config.yaml
num_hidden_layers: 13
hidden_size: 128
num_attention_heads: 2
num_key_value_heads: 2
head_dim: 64
intermediate_size: 512
vocab_size: 8192
hidden_act: "quick_gelu"
norm: "layernorm"
norm_place: "pre"
norm_eps: 1e-06
positions: "learned"
qk_norm: false
attn_scale: 0.125
bias: "all"
tie_word_embeddings: true
parallel_block: false
init: "trunc"
init_std_qkv: 0.0442
init_std_o: 0.0442
init_std_up: 0.0442
init_std_down: 0.0442
optimizer: "soap_variant"
learning_rate: 0.00721
lr_mult_qkv: 0.4
beta1: 0.95
beta2: 0.95
lr_head: 0.0123
max_grad_norm: 1.0
warmup_steps: 200
schedule: "wsd"
decay_fraction: 0.592
decay_shape: "linear"
final_lr_fraction: 0.0
batch_tokens: 32768
max_seq_len: 2048
doc_mask: false
train_tokens: 128100000
max_steps: 3910
dataset: "wikipedia_en"
Each number is 500 + 40 x the weight over its row's rms, rounded and kept within 0 to 999. Layers, rows and columns count from 0. Numbers have three digits each. The size before them is the row's rms in percent of the matrix's.

# layer 4 attention value, 128x128, rms 0.108, rows 27-63, columns 0-127
106:467469499513535437456571485565468501425561552495497528494478480498502518584425505553623577445522415479536457487549521499557503474512522454495535472481542501466505490553452553527443524496455489451492473496461472424517442488457546479494510518467500500430533502494518500483442521520535438492460550504530472570520456491447501512509471448523538513465439471515582589515523541454573480478522
095:458484449509489534452434530480495523543490395438549501524482443473494509501512485481534516561583448489457486509473501483570486408501386494456483439465454487520566415453571558521404480536499471517475496489468518528475555499504506443463441523537557430484580453497533471464556565506504529516496529521502473473540549429507484478543516513544504473510535469540514471522504462524437496547488
102:523540460484459522562551524468479447492496568456466530497499526427507501490487525430510493491439405535512545567530474566404498506509514556468445518497441509464482540470553482454499487427469429432538480586517474476453508440492529492483502524470469549475502487444594520518446455512537456526437535499541480458473513487511582434546543458488561539535545465553496440479493542531543506504473
090:537558475517454503491457481481516484509495486445519499504468451559532467507511547507545488553517435485439464440426605481522511519494550588433469529468522547474457507509516509446526565517578472432475548521454525504480563505532505531499458506472474515582568508521455515514555475509479508469553477447464587559494509448578515549591480492449476558549489493516523443473463541528467578474495
092:532464491439509443565576501545547502455540495492516548484449465482614479505482560549517531568530491563533426543512504583485445519496461529490555401544465547539520456525527521486445467427495486461477518490488494596420544496475496543466511504514521495503466501469578508459502545547462522591457534521481502561507475517425510499510496484524525461537554560486560494511486506506475449457469
101:467515522506514553482416509468529468530490549492494519490485566466495514498574513523412507539489536452533463458566542478559512522400500494515496492530506533444505490501529546563476550562494475530592496513477480470456534502478494489501507517476559551455513500551541378442546491504539446441569521475541479523540515502539490468413519544506483503553458557591517441459408478517452490454479
118:469461567534474585462459577490556521458497446444544487545526511548500480491397517516520515561494480485479462505551533555529483470572521536417469490540511554503459564505483526495436525512509445498455495512538491434459471485568473479471446528543457543509492541463561494488516517493557495517499517445539479468521563515499602470518502434546451457499549495490525447437548606546517472476533
097:563488494489485483504454502529480463459534509418471501564532556548492498547473469500533504491471483523524516512506557540579556513486537485503461534567489462414493561538513513483496494530501500446461538462530526445418510540547492455486536483530546432490481522606438477550498495466580455488406529508455531532560517434532508422503490505467534492459549514482591494520582495403502448513486
094:406515450468439442432503469474460477539516581529532457502473454491515502502521463548501443496503467543482521430394416514530482558481533480502487552502439525443516512473588547477464536482465481562553529507509508492507504463538533525447506531474468533551512498449516473477474459563518533434564484527522529512526496513603478543407565465453500502478551454548530562506443487526480478452506
111:461573439502449451542475504469483404494464448484481446470488551547472546477507467500453548506554547534479521462445480439524440468479472440525454489561482504473482545487449470477563468592536504460496479535474515567451566549528471533455541607524476468538463583518484436556483546471574523460453432510540507432513516505515539514568494472526555496482499492501437501529525485502530498530516
091:530532424550450564460493429441482484486490502602438509496450505461465477486493584499493514488434512532518520579394446552486513459486530487497482503494441432449521496461540531550495492456537465512546498506525548449501503486486459527554526471507444551462465524521482496513528375534547461487483453509469444515490512538475468443502446512444512550574446514533526497479427490493526455436541
101:464495538487473566474474511490450473494491479588542464445521561470453587541546491506512460441530526435444525522600506522442546552487483473543504479406450542494634451535518500477487543487512513550511501458455577510524493480520518515456524507505458441536484483487579494467462480479525560486502528491534589479478496445534477434476471496520502493459531480539554476464442502550481589501505
094:485455478505461466516537530472525555522526497490456465505513456457498483449461526553558516511530496505504557574492447532421524519490481465556516454476508480494543518497475455510517516541549574467548497569533452511486532489505469516558499604459559447495440427490530512470496534506389564485464502491498546460511526544435483515497509452507610505432504554451474470457398543438484423512490
102:529551536532512514514471478554498461515585473429480502557432494531538482534458520474511523484485482442515471442505563556443515521518435533435577520478558437496545576513482540473506434516471497499519453463474596466483534472509507513515462439490535468558503562479582567528468488515507505477524538473464447503459477507489482573523428475429467476422479464441475465554454489440466454434504
097:502513520523516471546491542538455550528498457481462565467512451400540467510417469538535566539485486453548478505500465564495540421521527490488523472493498464469500491432516561563498458552489502494518472489496528492498510407454458533435495470447547487493467529456520456442562491488559473622495485560571457491457553432454523541509446490533507487490508514499420535435437476446491486464535
115:439512458573522467453511397413521555525526485559478466566514433523506493495527505475522500428492462501480510512447543544554518470522549507510595449589518502504446437487467461519482532542422571471541515576520523487523519506442505511592465538528493532471530470475463494515487510560463540499490463457481413505494547494493442500477577546478484476532459539552514439505448488493439505477463
114:525526484420487585543513453494528461450486458496476495450521499535536502493507570522534579550531519601466545488520425494514472503525467494510499513578509468488552583459501561494539519482478468468516493483556490489465500508502426457544488493507506509503464496483548499557538498461503409529470427578495491439512531558490485474507546549492404430468467468517390436512501403517500491542493
096:452494452488515552528500431526507551542554473552467450500544522552478506461528526486561414474550492471510497519509502528499490473553458494524554449500439508481556604506462500502443469511506437603478456495457458460576517539450446486439512507505489463538443526523523500573500527510472501510498522474431502527468504451446494556550514564486492542435577448470590537487542524482479419499442
097:489554462519536510545545517430498486561483471541522482485503507506494485366507558404441434509493433498490478483459492516525489485539571528505574481530517484508470470475521492448522470485496443498525469510478439455546530459459593544529477533497451568529464463527520543516473526493543450554488444464533550516501441514515500484505529553509489583508430541420485460543535489510500630487525
108:441510493567411544546476428524574516496480531529533543508462449480539496578478485555497451494497527527504511529492460570420488519449432462481498498542453597470468525517558498485459441511482497498424570518513563424524483493563496464449465511519472431527432566422536517477446539449458510520482555508465553498543473525499554460507547455486496492515459492504449548514477555491504458470536
100:483455528483494407529517573499484491484469467516552452459458513506511493487437478518479542487458452547548439490491556451533577424490519470451473518556493616481523446453502457410542463506515440512549544567547459581505530506508539419503466464541510516562496449527508541441519477490457511509493541499470553527516524565529514512478500439522494553517508471481573442428519507479503484418506
098:522468466483527499490490464508533506540521459515539485463406509574598526463538505564525502550488465533462484553452428450437501511544449500438482461500442569496530484433534511497474440497527499509454522494508479458544523507538538507542497465504467520553538493492552566510466530512529427476555527433462480517462451495552509498619572456507475480460542440555480573529526509562512558546565
103:498537586492486484465516563482495481541453506567467561499557542489489564490444486530523494474420457531511523429490513543465498457540488498512538569511552492473472471465550517580507559496551517481555502483527491516480498511503379503532454492562548454471478511567497533483547529451498456447545489484380558459502578471490480513485427560495539498537553456530483486457449551475532548445510
113:500445512474543487446507470503554513433520485503474540524551479551508485483591567537489453514482476554526527555553539521470544439477474495542456505455471536572483477531542470445478498509514482487569389496458503521477503488476474551532509549503473583464472510465502474552484460520582556502535505550536420492399535458485591544544583563497483457521505461465484547498533471459481435502526
093:474467548444526512508481474496557577540480458488498454559528469455540465510492471502422454550481517496495549497547531485496458537461490506474509508543517462441506515571596533451524572481452519534472584511499511451557401507525521384493531550471531484465478479403537565474557512524460515457495533560540461483473519510530529486411520493519495540531486489480487537497459473521548578420509
093:497510484445517561449537546446501472534533424565471512476481522510473446523500487493501518577475460511457484473481485473408524492600524501561478567467521397501560519477528471544466439515462460475582508516500490480458499531547534457499610483507505532383523486518487479593460495496559505416508508516481516546536511556447492465477519470506509521487504426431525468528536549492484502499546
109:445502441542529476511440489491527472433574435425505445487518495467507488547508553416541519524534585508439459460512502501451469485522455595523472499528443467494532464562513506495404513524525505519568519524495477531501560503499491493513553447505491573495562484553558543512537494517501501566502509493397468520455433561457508465462482464515448496526457536512473567532529532501478589448483
085:520492549514449513536451540493545411513548444466550485489500467501476485540511498522392488478497516474521459534443516534527556486475422535505492526502583458473440538555529492448509515469496524444576465522475538554573572480583491490453430513506546388489468515510488482528480549471499500585474545523523565536473501521400455509471478525484479521473459509450511543536539554464452460500491
101:463540533540517549464557435508508490505461546481513441495487469583494524467514484472469471492529512499425576515486585521441561472519537420432539521493509529589538459518459421462502527503536459558527453495478533543499537473457488428517547509501453558507459468526432488477486448441507516546514575458455574491456517559574536496515548494524564449481467474520477540475534471562510535509440
114:540480488512479437554499463552493441421490504506549461526517459562511493542467543527464537536443487527526518531525627503517401499451505499573500442498469469490506590501507445449523523469501522468482513488495554541459457467501501484406556575478436508464490609502476420516530501490555533524545507542478543545505501515481533535500509535543545475512489455531449555543516459534547502460434
106:488542494490483499506467510568533472463513567480432524529547540550379521543525552484456492474405540442436455469578481436452511457451468519477478413472473502490508477465514541492497527471526364415510477537563422495539460540476473559481491456480548557554553472530505501491556461501510504479504559559435455513465545491460522502484487501469503502501516498540514499491554540528524508516504
110:487512509497472602463508500490487481502407498526446491451549489490467516471483518572570509528440500533486489558543513498549534483483583450525472531453439579513485483465516403531529433521511559515516527538500479426607428496491536502561515485518456502517518530451454536545420599473540465468496461485476518524521553561492463470480552528513519511515526471527565522427509507462474534483448
104:542590491465485474486534468498550468526542495504505531517495574478552545557466524414484514557416441504491500557550523472458563486546480443595520498549529474461519533515511474520534527490476539462546595552498513489535560578445576514544564524476434456493532529546538438481516505494460481504457490467541448502494499518498442493439486482509490477518499503525540430531460499408441492424518
105:464515549520396427497505477556494501535485500487488503510464480537560505466460471528474477538478503532464533504508489498562498472547475538445526527460546492540435443472439496459528529489543593476558456451501409420549497529482492508451554570532463484446478476440464540550428576543506504444476429528481516495463498548533517567482511445491459491465543537488475547488484553525555589441480
106:470526516512516569414509532450525511504503495515485499489485604449455494426515491571460483517417539552512538549459477544522553420490544543504478482495437482471512476477436432494517400465544470486606503495538544538538402533488469497517559482544505546512474507462475519565566551461483511437451527477487462527497533496506474463531473437445515492487508443484469484530527451484541571464500
099:438520454541509485524497528520518528515494552474433533598521521583501515513456473496487569506429456403478465487524526491375441510501496489453525442487478523532552501507582489522455440504487500520530501476532544536428484499458510495540530511481513538563532487444536478468442557512504601500531572471495489482474483513481523484535524438569542499504601507536512493541533554452456423495508
105:554409569496465535478539491463510566478489460465483571492485566543505459476455511523496476501474457524425502561593480504483576515463494488444482484520514525504484478503461487496497482445498491534478513377485493441496489562548518549553490450485491487481561382478513567473512489506450453498474498483561469491526571435550535509479442423515468508513545525475549512552511452480547448467570
# layer 4 attention output (transposed), 128x128, rms 0.235, rows 27-63, columns 0-127
096:528516453497494548529477512512538512490484451520520494479452488428475489495503553424429504542525543520468522465487499470463492604481418485449555496524512491433502488450552542560488415500512508498514526540451589522514506543514514500494467407508490492521486365529468496513525500414501464504460455439484485564454510533512502567495507575491573460486583558532491495496440560491536503554527
091:565550447488533525420544487529520448416526592536482449485483475438524515475528494555465467487537522542531519485505531478513459533525439466551497461537426520510414564506471498461517504436462538519558519451482439498499498488446503546484514422466532561553516539521472571537493504537552493499488496463460480488548576478476498503516509483533503547525441567424500519405482475491600500470446
103:508505511537561572400431524491493512549462488509514450506429441534461523567569572481577448456427512494551548431434484501502508395543466515512508537460509492479527459490504534433588516507516524470439535469524555440519517531490403530469501534545499508445451547514475504506499525478455500522467489474485505582509479501506506452513546550528484464471419506553491497526520425477494522481477
092:480439508566512486564513488518534441566471489529459495421532516418512481482555512548498459441531518468472535520548438477508478537493520484570482516523462519463507516491506428504447503456412507529488511406531429509478504492450468459506466591496459486457497447504561468514516499573436561455486484521480444522482570520528506438466520422537536538470485494564475515434508436451474482419460
092:516514460553484564446440500502526481458414446531491474545438506478470493549544430463464496530462506531538595450516517499480543466521479442482564508438535601430499496422489493440543505483526487482528530473429483466564535520421553524486551582484478527536500518471467546485542526509484516450474478497486459528527461502522633419532464481446534494519512477501526511454471526489513473464482
106:532458498515506472467557467485489562454516543475575499509533533494499470492481496486523490508464472494519505465422531548511500494580539581507476572470455498547541512491558494433483442398475508484476455447474488508484499529552472429580443495521547436569527531505543531536445502599498517537525510540507528554478493507384475580527460452451521480431495477464567522523514537520537464485558
112:530427539534512396513509492479481435513459545589488557485483480520497488489529514450510493466519489496488504541572470463502488553509498486555555523526508458468553422493528502434554466461441532563501539453538503570477527521475485541513535529511566559621513531496457513577428514472445488496577477552538523556455443480488473519502558500538558439532429558543475541485479496517510532494518
097:470451545496491478540606484498491488518525494563511456481525494463533504427523518457510551488520523514532547498464501495452488559486515448485566455483548512552471443458520515564531454470526541534503438507465571520523484494496406394594505540504507510462493548509470484483532465513586470445552564459579455466388530520462551510518489528563547567516491519563516480513457492529512533501529
093:545506552486479466493539560478504605378442506448465564473483481490474458544513474509476477549528551484502475494515539492531497441518480528489515458474520427538509603512483483509502509474542488501461472478531500473422587530501539467493482549481562418518432489502551469457471465476501543428460508487494486455486532554444427538513572503552465441516539526468458496518539430475518494471409
114:470477569474494464484518525535565526525503517502537499528457493510519502429541476489538441468469422448496470519537451523512527533528570608563450459468534520512483472518474543470461504438493452462540465491519560455464424442525481439586522440503487447432540553533488516482513514461485509517555501521449497420546493525451493510476541492564462534461465540490587557428491456498584508499454
093:563523507478553467555456504526468584526547454537543491451501539518541539546470470485468508452515441458593502442490548579479421518482474495471498501489486535593511524555478477532488539457558470512439512473452449473509535496560518434484436543528558476422517524461547468466451542424482521567464497430474550449461462477522492522456603520502523467462503480533523481532540482519467483520461
103:463488491532565504447490431531522503463520574473527512521540489568524453507454471514506509518471541568557410556434493514567462430524463432517481474574483478482393573457507510481523549499437507426507490526522517477422590526497489462476525510539510510540491454502497480419575455527538596524519513463485513522537496495482467566527517522508483505505499437482441491512457455437506488556529
096:508580516507585523499459488488544415516442513515539545563460502529514448556530479440489497539443473456518528508520483526544496533545554496431446528507483509509519518548455538471467538567567464469521480503494509534545480469529552570420487570478460546504453534501462508428495512484554448484443520513480446496531477514571524491560486520428434418529456443543517558572519529549554491471528
099:445487519495468489497483435499399545516441544518476522560532520422559533500554453511539529514550535481482460504526499527494513517482527468541493513555433579469513406487568443539445573438534518492545535552526451451504476503461506456438557520476425563454409474468502470488521512507492443472436431465532519556552506528551550493447500527525540433518496523503523568505523520480469489508513
096:527522460508531510477488478505474542454548487526578496513406480483493488515540536518451473498502519470450564474525514405449509523479557508521456585508416520515520436565567482510577563459545558453528501509478488518554517536548517496487473533481501546481448542506501542586451520529444434545505496498455571504498444429508571566512529581503538486548526512460556465507548530544554469523488
109:515486535442531446590444513529470503483427482465475560439511485454516503608506495520434526537565461496457512562483502458466456499474495463509538537487503509534526554599433506469443437454544456543469492440454456515576455432562457485444472510453522461504505481545503593506446473497466524513498501474546515476510492527508447512571493451418528478463499499487484486491551572518527496443486
106:464506522537449459450497513437485475487535488559485531597477478498495552444521504468528476482510436431487520443496551498485466401461536579468478501452551467555490447581501508471574504476494481484521496489461478483495443447505505538451519514423538539499512572491505571478436481407499566549535495486522548473564494511534561501467471487505477482536500488541616538436534481517490521525574
097:530553580504503442453493491446453402493500554530487568540441557452554440502460466452502555485460510504444510513481496532489550488491477444509529491533533570497419501597483468531576550517503513465517545525520523537403448519555535531555532534556451548466553461508526517447583490508558549506508496491520504548469515526545484417503511519519515491533487575465450479478511501550541545505482
091:514457539484447531519429515567517458541513435418488458522454570556488590545492519591561498532520465468511502536515485502380464524478470544568438556508461525466507475545474489535497547533494476540397495441508519479501414530535458496533467546568532542458524461474545509490506469478489534500546478544463500473504544487466549511521565406487509513447501513490470492536536523467529458493452
105:528482507537533445463445505474519508412499513562505441553459525535465498457597509420551551461497473477479483452524488534490532476517582469441562460497472488516517497440483560497520579493544519497540491445443494483438507432431488561467542525508519465531506388471492497521488533562482507510516498417452540539437455538455461491527462544521518472499497451450456485463573432521482526455474
104:492444480443487553483554443500602495504508485447437515482515593565491449597520483519466446513586498441426504529523458539577504563551487477502467479465487416510455500446511495471487493484493537468440484418518501433509458556440526588453551562489498485462420547505512491517512541528516477489515465481571498465487522472509464502493477491442553492522533589500517517509468530497489474481486
095:524512496515439544518471548529494483511525560570491545529480496504429515464535548476514558431562555507527485479555561524546454440499430518586511510465542440497530548580492492515514485523441575510528571471529471512492493450415540525433516501519567514493498482529539499524459513545527559515537469474462527556533544489501554461460528558526562504498493569389495551470505509468492561526431
103:521461386525559559540523473508468496458554536508476535496490512534534461527566503517537412500502464512527524509522464499506515494497531439571494478541444471522468445562475524539461461508453493492491478463540470433572566489509531470497504555510452502497479583435526502597522398479554481544477567462547512465465412493549471583478486426453497500475436499547551498496546511515486481522518
099:508536503502471463490515507418469526551517504467486490439539494465574548542511511456486496502462534532543536458520505476523578511524491433484531463450532527495505508538452516443560510510543491468473637572518464498497446511516505442495479480506557464510467536506480522520460519533401508557542452515537481498616492494540484424554494520477525483465454494492524532542421551552526501606417
088:544527491578435509501540535481519515461479557459473478549462460548458492463514468506536575499496477527440529471511439442535493510479515537464528491567460506567527484404496474441570432499528479566455485478491523547540540506505524602457484516460443459581461513534454505502411449512472532523504482572536560532482501496482434514478454550471518482494520431504502437576540519527429453489492
098:544503484460443492481423447546481502470502524441512483472487542484529477497462450498576471424453449468582439511484495504568447513482471498510556407464557524499502406519524555504501468501456495536472474513516523515515453512527480513508410440456468490617444479520486482519551448423483467542452460414488419474471535522471587523456459478474460512481485524527519524508459464513509522549478
112:580481489514494543507454471547550454557415503495502522480522536514545459453496475510482591520555441442568508508414507510490457403501425512507511476446535568548471509475525466558509533481424508525458514484482512507474509462464540553488480445430509456524444553497491543498489497483409508449464490508546565483566570439544571552519528502475552458502544501497475449488511464460459474522538
093:516483498485555513500524481521509567489503531520414456510501549461498530492509502486562516506463465464470501501533399512449507530531598420508495457506467558508457404432460486560471598489480500495516475534524401504458459490491546476567608485474465553529509449480517530467518482529494458428562492524543450506535498558524544477533485457483517460559538435513487484482548473524570556466486
095:398478453451458440516490488501483463565501493436506510443636492501536471564483472510542531487527496485540492508497458559489466467504501482476432453424500406447497580492566564473454512434497523464445502457522509512498492522489538562541481514536537414537517501464521512477524515490507499495483471507548418465570534417564414492527484568475516492487453522504481461469502445508504464514489
110:465525561525481477433524524489555564546498473525474495460503537436457490465570486443561513471517524526444528507497424486518490474491528484458530493487549545425504527445567550447494489456509442487468541550485499451518531589541526524617494486463475369514536487548508552481486533500482510546473454481556508434512461454548523492438512502490529539491553497538532490451457480601486470479461
104:551492427519481550480624465436462503520488485476499460452512479487503517496493504512513424499526479496543510485469572573495508481512491537469563604541507497455481450497458496482496508496391578490525532455517427439464469518553462496573546478553460466423459527468530468536510554441481490522496508493537552501464471435554470481500473518502494488461461402453473519537517465531455527585514
105:463430516481550496523484497487502503489633538507531517534472511497468462542482508456482541483555435586512478512501557455535500546543455478456482481482552450511496523509536561488513530565477499518465449505448499602473507454523459515466418548512456457500547459563524476558518446526454507614557575429529529512435447504552513481473532491492522497504526534455459502556443457509486533451470
102:501491506555485522474444483529416522431512491518517422462473519526469479510452453532460531478539516434544505486448517569509442525520550555546513532418542544511537437516502509464533486509511423485508432460568459450561500485531469445506527535482461496452452486553469532528522437525486566548533482428510511533493587588448546489560489542481496526503564501535485533554504578561472437483503
107:557468493514474512564478520485519516569501456512462531546412497455471372545535554466493542471553506516467503544564414473464476486522510563525482504531516480533553497490482513510459495528453485453533497527554530604494520466473504456526439468488516410556485514464516502516517372494453478477579492518477484448564470491571478470428535516510549510485482485457527470505510480444468469538439
113:539520490427410520568538514558496509461542530509559532492552474552526468589430473528509564411481377533553467525531506482536481502508525482568472509544523532505470458519522536490516543527469435498480533529451507496527554474464493556526513543546528511501494514510540472449419471458509482506565552505488538499492505464530512491485522572535516438474484458464527537534402463551443520569442
093:454509529495486558445469514525448515508383531491579489455495470464524515515584434490530470509505572561526490510560558502512564480502513479498520549548508533464545474477535512442495556443509506531561514473512539452529449524577467549478501511537480444491468472566430498552530486498472430526411463423504459516511496460532550500555489516448435436494444550429503536573491505522516514527466
104:511538502540482540515492449472486497496547469515497458512529400548446496507463517533418545467544548549574480461545539525557498545487469514488502545477405442510532486512534441466539511538540507476524501535482486551536481446394466441443533553509555501526493512495440431507515450492521510550515419539479439518424461533476449476500517545501555484457448474485460442576466552513456490562543
# layer 4 attention query, 128x128, rms 0.12, rows 64-81, columns 0-127
083:480542523557448519475476466476514490549491473467463583506550464478568519462462440483492456463453495538554465557477585520535491504467477582413511493492592502461470523446521451524484536580542510480572457544526514455493467476495537475590531517469539485526531538450557471502516507525495509500486478579474506416487564477456548488545466549573507503523579490540475559437509484481519478515567
109:547494470494492572564511466532476453516418508514457475472500540506522446459560523578501519467484487485453480485516426521478540506473542465537500543492486530553532389497561433549542441425558494538525504449473534545564483487502474540493527430458557472459495527453546562525486572561516519485438551511541524497477469437543486482452503478467527525502567510591526584522494522538545494467458
095:454447546509479447509432531513518462473549477455490551430482440509508559570498542502440497527439425462501542536462486419492496535539548472477498470460481511523505501534548557507527507478594513494504397437611554487511557510515483484575517522526491434495549460496530523480495525503517525544519542513451474438488462538448526513514475548488472581541476405508528519509514456549584505486515
100:448490496537467489522549481478444509478488457519545321473472472509560532506517467489541457445519482524506557494496519581507541532543508551538495529449486534489508443436470482491537437452510493499524517482499522531493431481498468442528428508551472503498509547452487515458567506482501489512575568417501540530501532516555523478493514467489430557386487438494524548446530474499541466539548
102:442519515476497474457508476476536442509592519452554502520566482515524487599522551494591458515460559580528472558537512535490510511553436536492496463501461423465511555463528553473396464467454551449477464437471548539528478524488519529485485517553493488519535503532469468556550590505546488485518473532497484518488478484485467489519515470475462475406420472468417488527488436532497499443524
093:512517529439453506556475477537492470480521474413501532507522504541524495581546555479562517467467381471459488471563556503537436483499533530519442485464533469474619482585462571536498529498516445487464502515501531495496515508468513522484460443417537440531521489492571459490478528477486480456518476528492444493532488499468508471520473535530430515556540534499596455530473456525542495432417
109:485584501467510517508459519477502529417508450478429497510483451589502524520557496555499472475477474426540460557520521507568526581448441552526482518544434534515465512562486490480498475512538381471497447542511435514552476460497475508448519447436465522461530466524456559501496451415532505533468503462464542572470521547507538517481531480475492503456488516488533459510452525551419435552536
089:439509504492534496490562517496568516499475539452507592552531516481544468555495501542518503481468449480510467494472480569531495476459445481447561494464486534520399588585449515449485563559593472491475558419505461535463513550458467520489540527471475479461574534478519550452499526464534525488488517462567542466533497443555532451548499479513473520466446453461499418555467458493469526488522
090:511489521450536448530465555426591441552504509496479555528514537489504565506455544365550489511449476467449501528506530503471593490545515483416509470479543481504461527485473526475489480460574448481527542507476550482445408513471510504488510498534467478504511457488508503436450530513449470502470494527501540481464538449479447471560466592542558510440540497530562507528520463523533553427456
100:513521465492556433477503527497471521499558488466506481517505581544555522495547433498527428485493476516572465448464514536463522445467505552465491543482477426454520539609450511527472474535478637515491465400432442480484513474494528542526503536565554459428573561465515459563498527504494532529489516545551539476460507498556509490467495473539487470491477443504543497488552445493455517538498
094:454540475450561522461549479491485518481553569482478541513512512480546502502479556461445528521553508526472530458458491496525516485510454509468526461556514535509467501582569458467418541585539481478501458581550497561537510466532545502478469484480415487481491423464551462497476524462495485511446600464427534476519503456547547440425457483573422536504501482442430481542501542524503532488545
107:473462538524469523462462529425520560535474513544518488513455552510490571520512450501482498526558463421534548510422457493513532446494467475504523515427477597460516501487568506543558438464532505432433513526572501455577423491523486507437553536472498420550480530517485531474524553502518502430529483526533443457563430497548441464508485518470528504511482512490557468495525524519558529513588
102:469488424481509510508471517479500486426482509464523523552448540513524487462479497565499476416539554528464523511569524505465497565446536501554399551502426493449431549544522474473443548499520409514480473538473453476564434494509513478519438508523465500497491551485508555522487502524521467497491493463484420519599503513504513506464479498441447490595522545494570515540556564479560420483467
089:462474555429516523504522398501478419432494545551463548517503473398485495541490474492473488550462550455481474473514481486474436478508500475490528464488537527508448482496501496499541534512502496502504481442513543515471526513468507508549521585519509491510521470502467461562507436591497466432486465517485538514448513561449512493592625560484455413587490580494438502544515538494543504470494
095:502489461464508594556433514546450504539494522506552474466448495404462481495474477485447475449549569531509516480453528474451454518447456542478504540473498468469553510519486461523523473524522466543518495534464454524416532436534514337465459507557544462550471505523527555510527479532464497507467521478459512486461423478497608501469447465442551521497537521445474449487483486510521470515465
100:552517516525492520518532474495567527530498557507461563488537466520488465494494492421508491522577548533447502569494583529481495529549401528540478572573458433526500555451583502517518465464493515485538546529535471554447491538436451471506549513485577432473485468548518478548474514525499527471476487572517514491489463491455487535467529544498489496481486586422421525534475533391470495487471
085:456524498495474480479566500521501542457482477500451528505533523548452566492545489474467458488455408462515545472455527522493500446487488488517471512450468517522517472522506389499519445532563474491486466553493437418555528510462489440408589609547515538498502522492501476456445555503485559445517535457455505487561540515558487507446483441542556487524545470397479425511504499491505533464489
105:463538468495386536547526535426460423511567450523488478544474485510486526541420569543489503501538565494486550532407501467451478576451511498518495430528494510515500470522498492449533472478489529497534526498465531451595530521543463519441470495494464550545523469542493513481470501507551488512461460402534517545492571474466481491468423523412522500592505526462513536515445521474564488492499
# layer 4 attention key, 128x128, rms 0.123, rows 64-80, columns 0-127
088:454502481465418392508522502553557416488473524517527482466489526563566534436409453494491513489428528487570512529479551546479470430516535511420460459450575446459482535489519485485514472551479502532549461546540509438477488497509539512504494499465558480506532540449509504497498447476483532469518492523481444532489507501463528489553461556523490525522608423537483449453473472440584502478526
108:560461438489525498535441463538540489552493479504470479417525545460563524477558592494526469445549449434470502526515469526450485568504557510575513540518486533520566433459569439489505473476521423528474557471463516512500457503549443491440516470456574474452482576455462512530497533480493453483406534483491501489510492474479510489497514497428500500486522546563484566544530535574535514442473
097:434452577468485429537457533457571493441495485467512520448474463548467475557419490445551502515502474458485538522510524466494541541457577557454587494429470478491521482531510533448509534486610448498471475466532483499519503447546504540535555524461446448495533426481524521470521577449508564478533543509451451435523505542517444468536492523496484528520535488484470453511503502542573531427507
102:555457501520485506472517492499470551521528547469506358502514488476521547430548462493494489468478513550486522459498515536494520567550473535506566562472488468523491443465490499517514455430483456468559527485507495498481410430591409483604471523561479451483568549465510478485556471529486531584558487490576459514483490533525526506486475451466441492442500518487556539439462477484512478530515
100:438529462462544498475562497451519546507554509518509486497517501526479522612501439482457487481450497587499467528471512479515622509534440441484455498502481446435493573441578515448431488515495539488484482405496552504497475572478449534481471488553478498504568513492473480516542537537491519522515435533516443501454461514476463542518527431493488600437435534475453513446475509488510523474532
094:502611539464462447554517538490548490532515441492478528535477540593475484555512471459559551409446461493534451498558452494533498457499557583521400499453501489566569470515527571544443491506564454496419518530456551537467479500485500512499483470516512473568503493476551479478404507511475488540502552495475485425547472491528472492493559523482483465512502499463560559517488495564506514500472
106:542508460496514528444432451550485546506540495452474481493466460545502515556487456500498456497441470532500465519526496457512452528465518562530455537521414502511526493529468539524510547555506422445550459522539518525544505495481496532472434432482460548455525499541431511471475457380532557547467440474397550497483516615496502539463543433503481480457532485515520496546497511498408454539482
092:452527488447547500493517461490492541509519527510435587508434536550550441534520522460498539490510472502506472485469509537532560479532447469469478467451467525524502545514407537482462591504476568483498522480587455534513526513501503590549503431518528459414592582538489557447485561432486569508474499543538525492505452485502520454430548543549474506495454482499469512536515483511472560479565
096:497514493465506463490431554487592441482498482511537528515444537473548514438530487397551496507474501522408511501490510501567575489516527439449520414531517487562495592430463550481502495504550549533481461515439535438446444462512484576491495495492547500548550460502558431471479521495444563501443413468515513505500518496467465500448457537522544507473565514558527526496484445511484527513534
100:477521422403553454563493464534486535513493515502534512511516611474590523501469493520524479496475478494575471434512499575513498463513498448477490510444532439496483493539485476474487452576501548475497528396481501499493524536512529480509502560435541460432578507419544453559508485475470534552518481565559559511521450476477469483522531432496465482454431467501544483474585498555504513522492
095:464562492467531537507524527486525542487589587514499567530516503450575539482466527469533470456535500479539506547461555473537553517466511499360505495570496546491484456528548458549448483493566529491561486525547465566494457487547546512460503482491452452511496556534497490472555536437529504503513508469465551506492500455593503547427547565562465526448558451451467505526507519483559510480496
111:521422570548478485447431507484515554604457460464506504470499503447458503516521455481515493551512480458477542522427526558480518487448489498475531492378541589465510501517544499466527482453483502463465479508515475431491390527494490471493539519508454501535519547531530552417577514453465475495498440516499488494534449566565480455491537544399567492484506536535520489469557515482526504517536
104:528542482498489574496464524497498448518480513447507513568472528505527525475478478522545528505493503467448527586496516456491469580453496577531358483533485504515488515520502535503451497466549453461506461567508510475532482460635524507542497496546442515416506531494471509529495506568487512540446480558450461496584486416541532547470504516407485506555480534433497469506508539491559449526517
092:501497605490516461517551466499462481443556512505424523487468425512469414545511499499496546534600571521531530561457540525498505491524527447509473473435477475515506517492518542477518530513486484450472471466495539496490493518455541521472533463536505537533481499515459434538524478542474400487513522538482595529465541489438483505563546508519482476548557543463430534432564505481527439378524
091:489481504502482533523461478528432451465487473502478505436487502472509556496471556550442518504518506541486601445480544433433492490492448542490493529499548569500577435494504499521549489526496562543506581522498487582483500460558484452501462522431522494499475459509505529615448458524480464514517553471534486500491428413548553476521537498451508504475584532494473363498487530474475498497464
104:546471461514489457515522515513549524513501539494495560423515411509484504544497422517499510580519564603479455560492516513498490521502430534493494554600509491493532550442505445516474512426425508519583534549532457478444447512425523493482473474491541507543526476544493451478490455499475524471456444465509522500449490492400448528506565516484605538474504527481423469493502561475489515495498
089:465520482513511516464426480482489576506539440483419523570518530597503571524484497413498477525524449431541515520466527497435545488459503486496444513484512506557463467545468444512561458470562450401507499530505483454514501435518530512422516529496532518534558551524541520441541526491560514487524490553580548505586516475473525458487496477517555486459554474442499499459483548499432548502542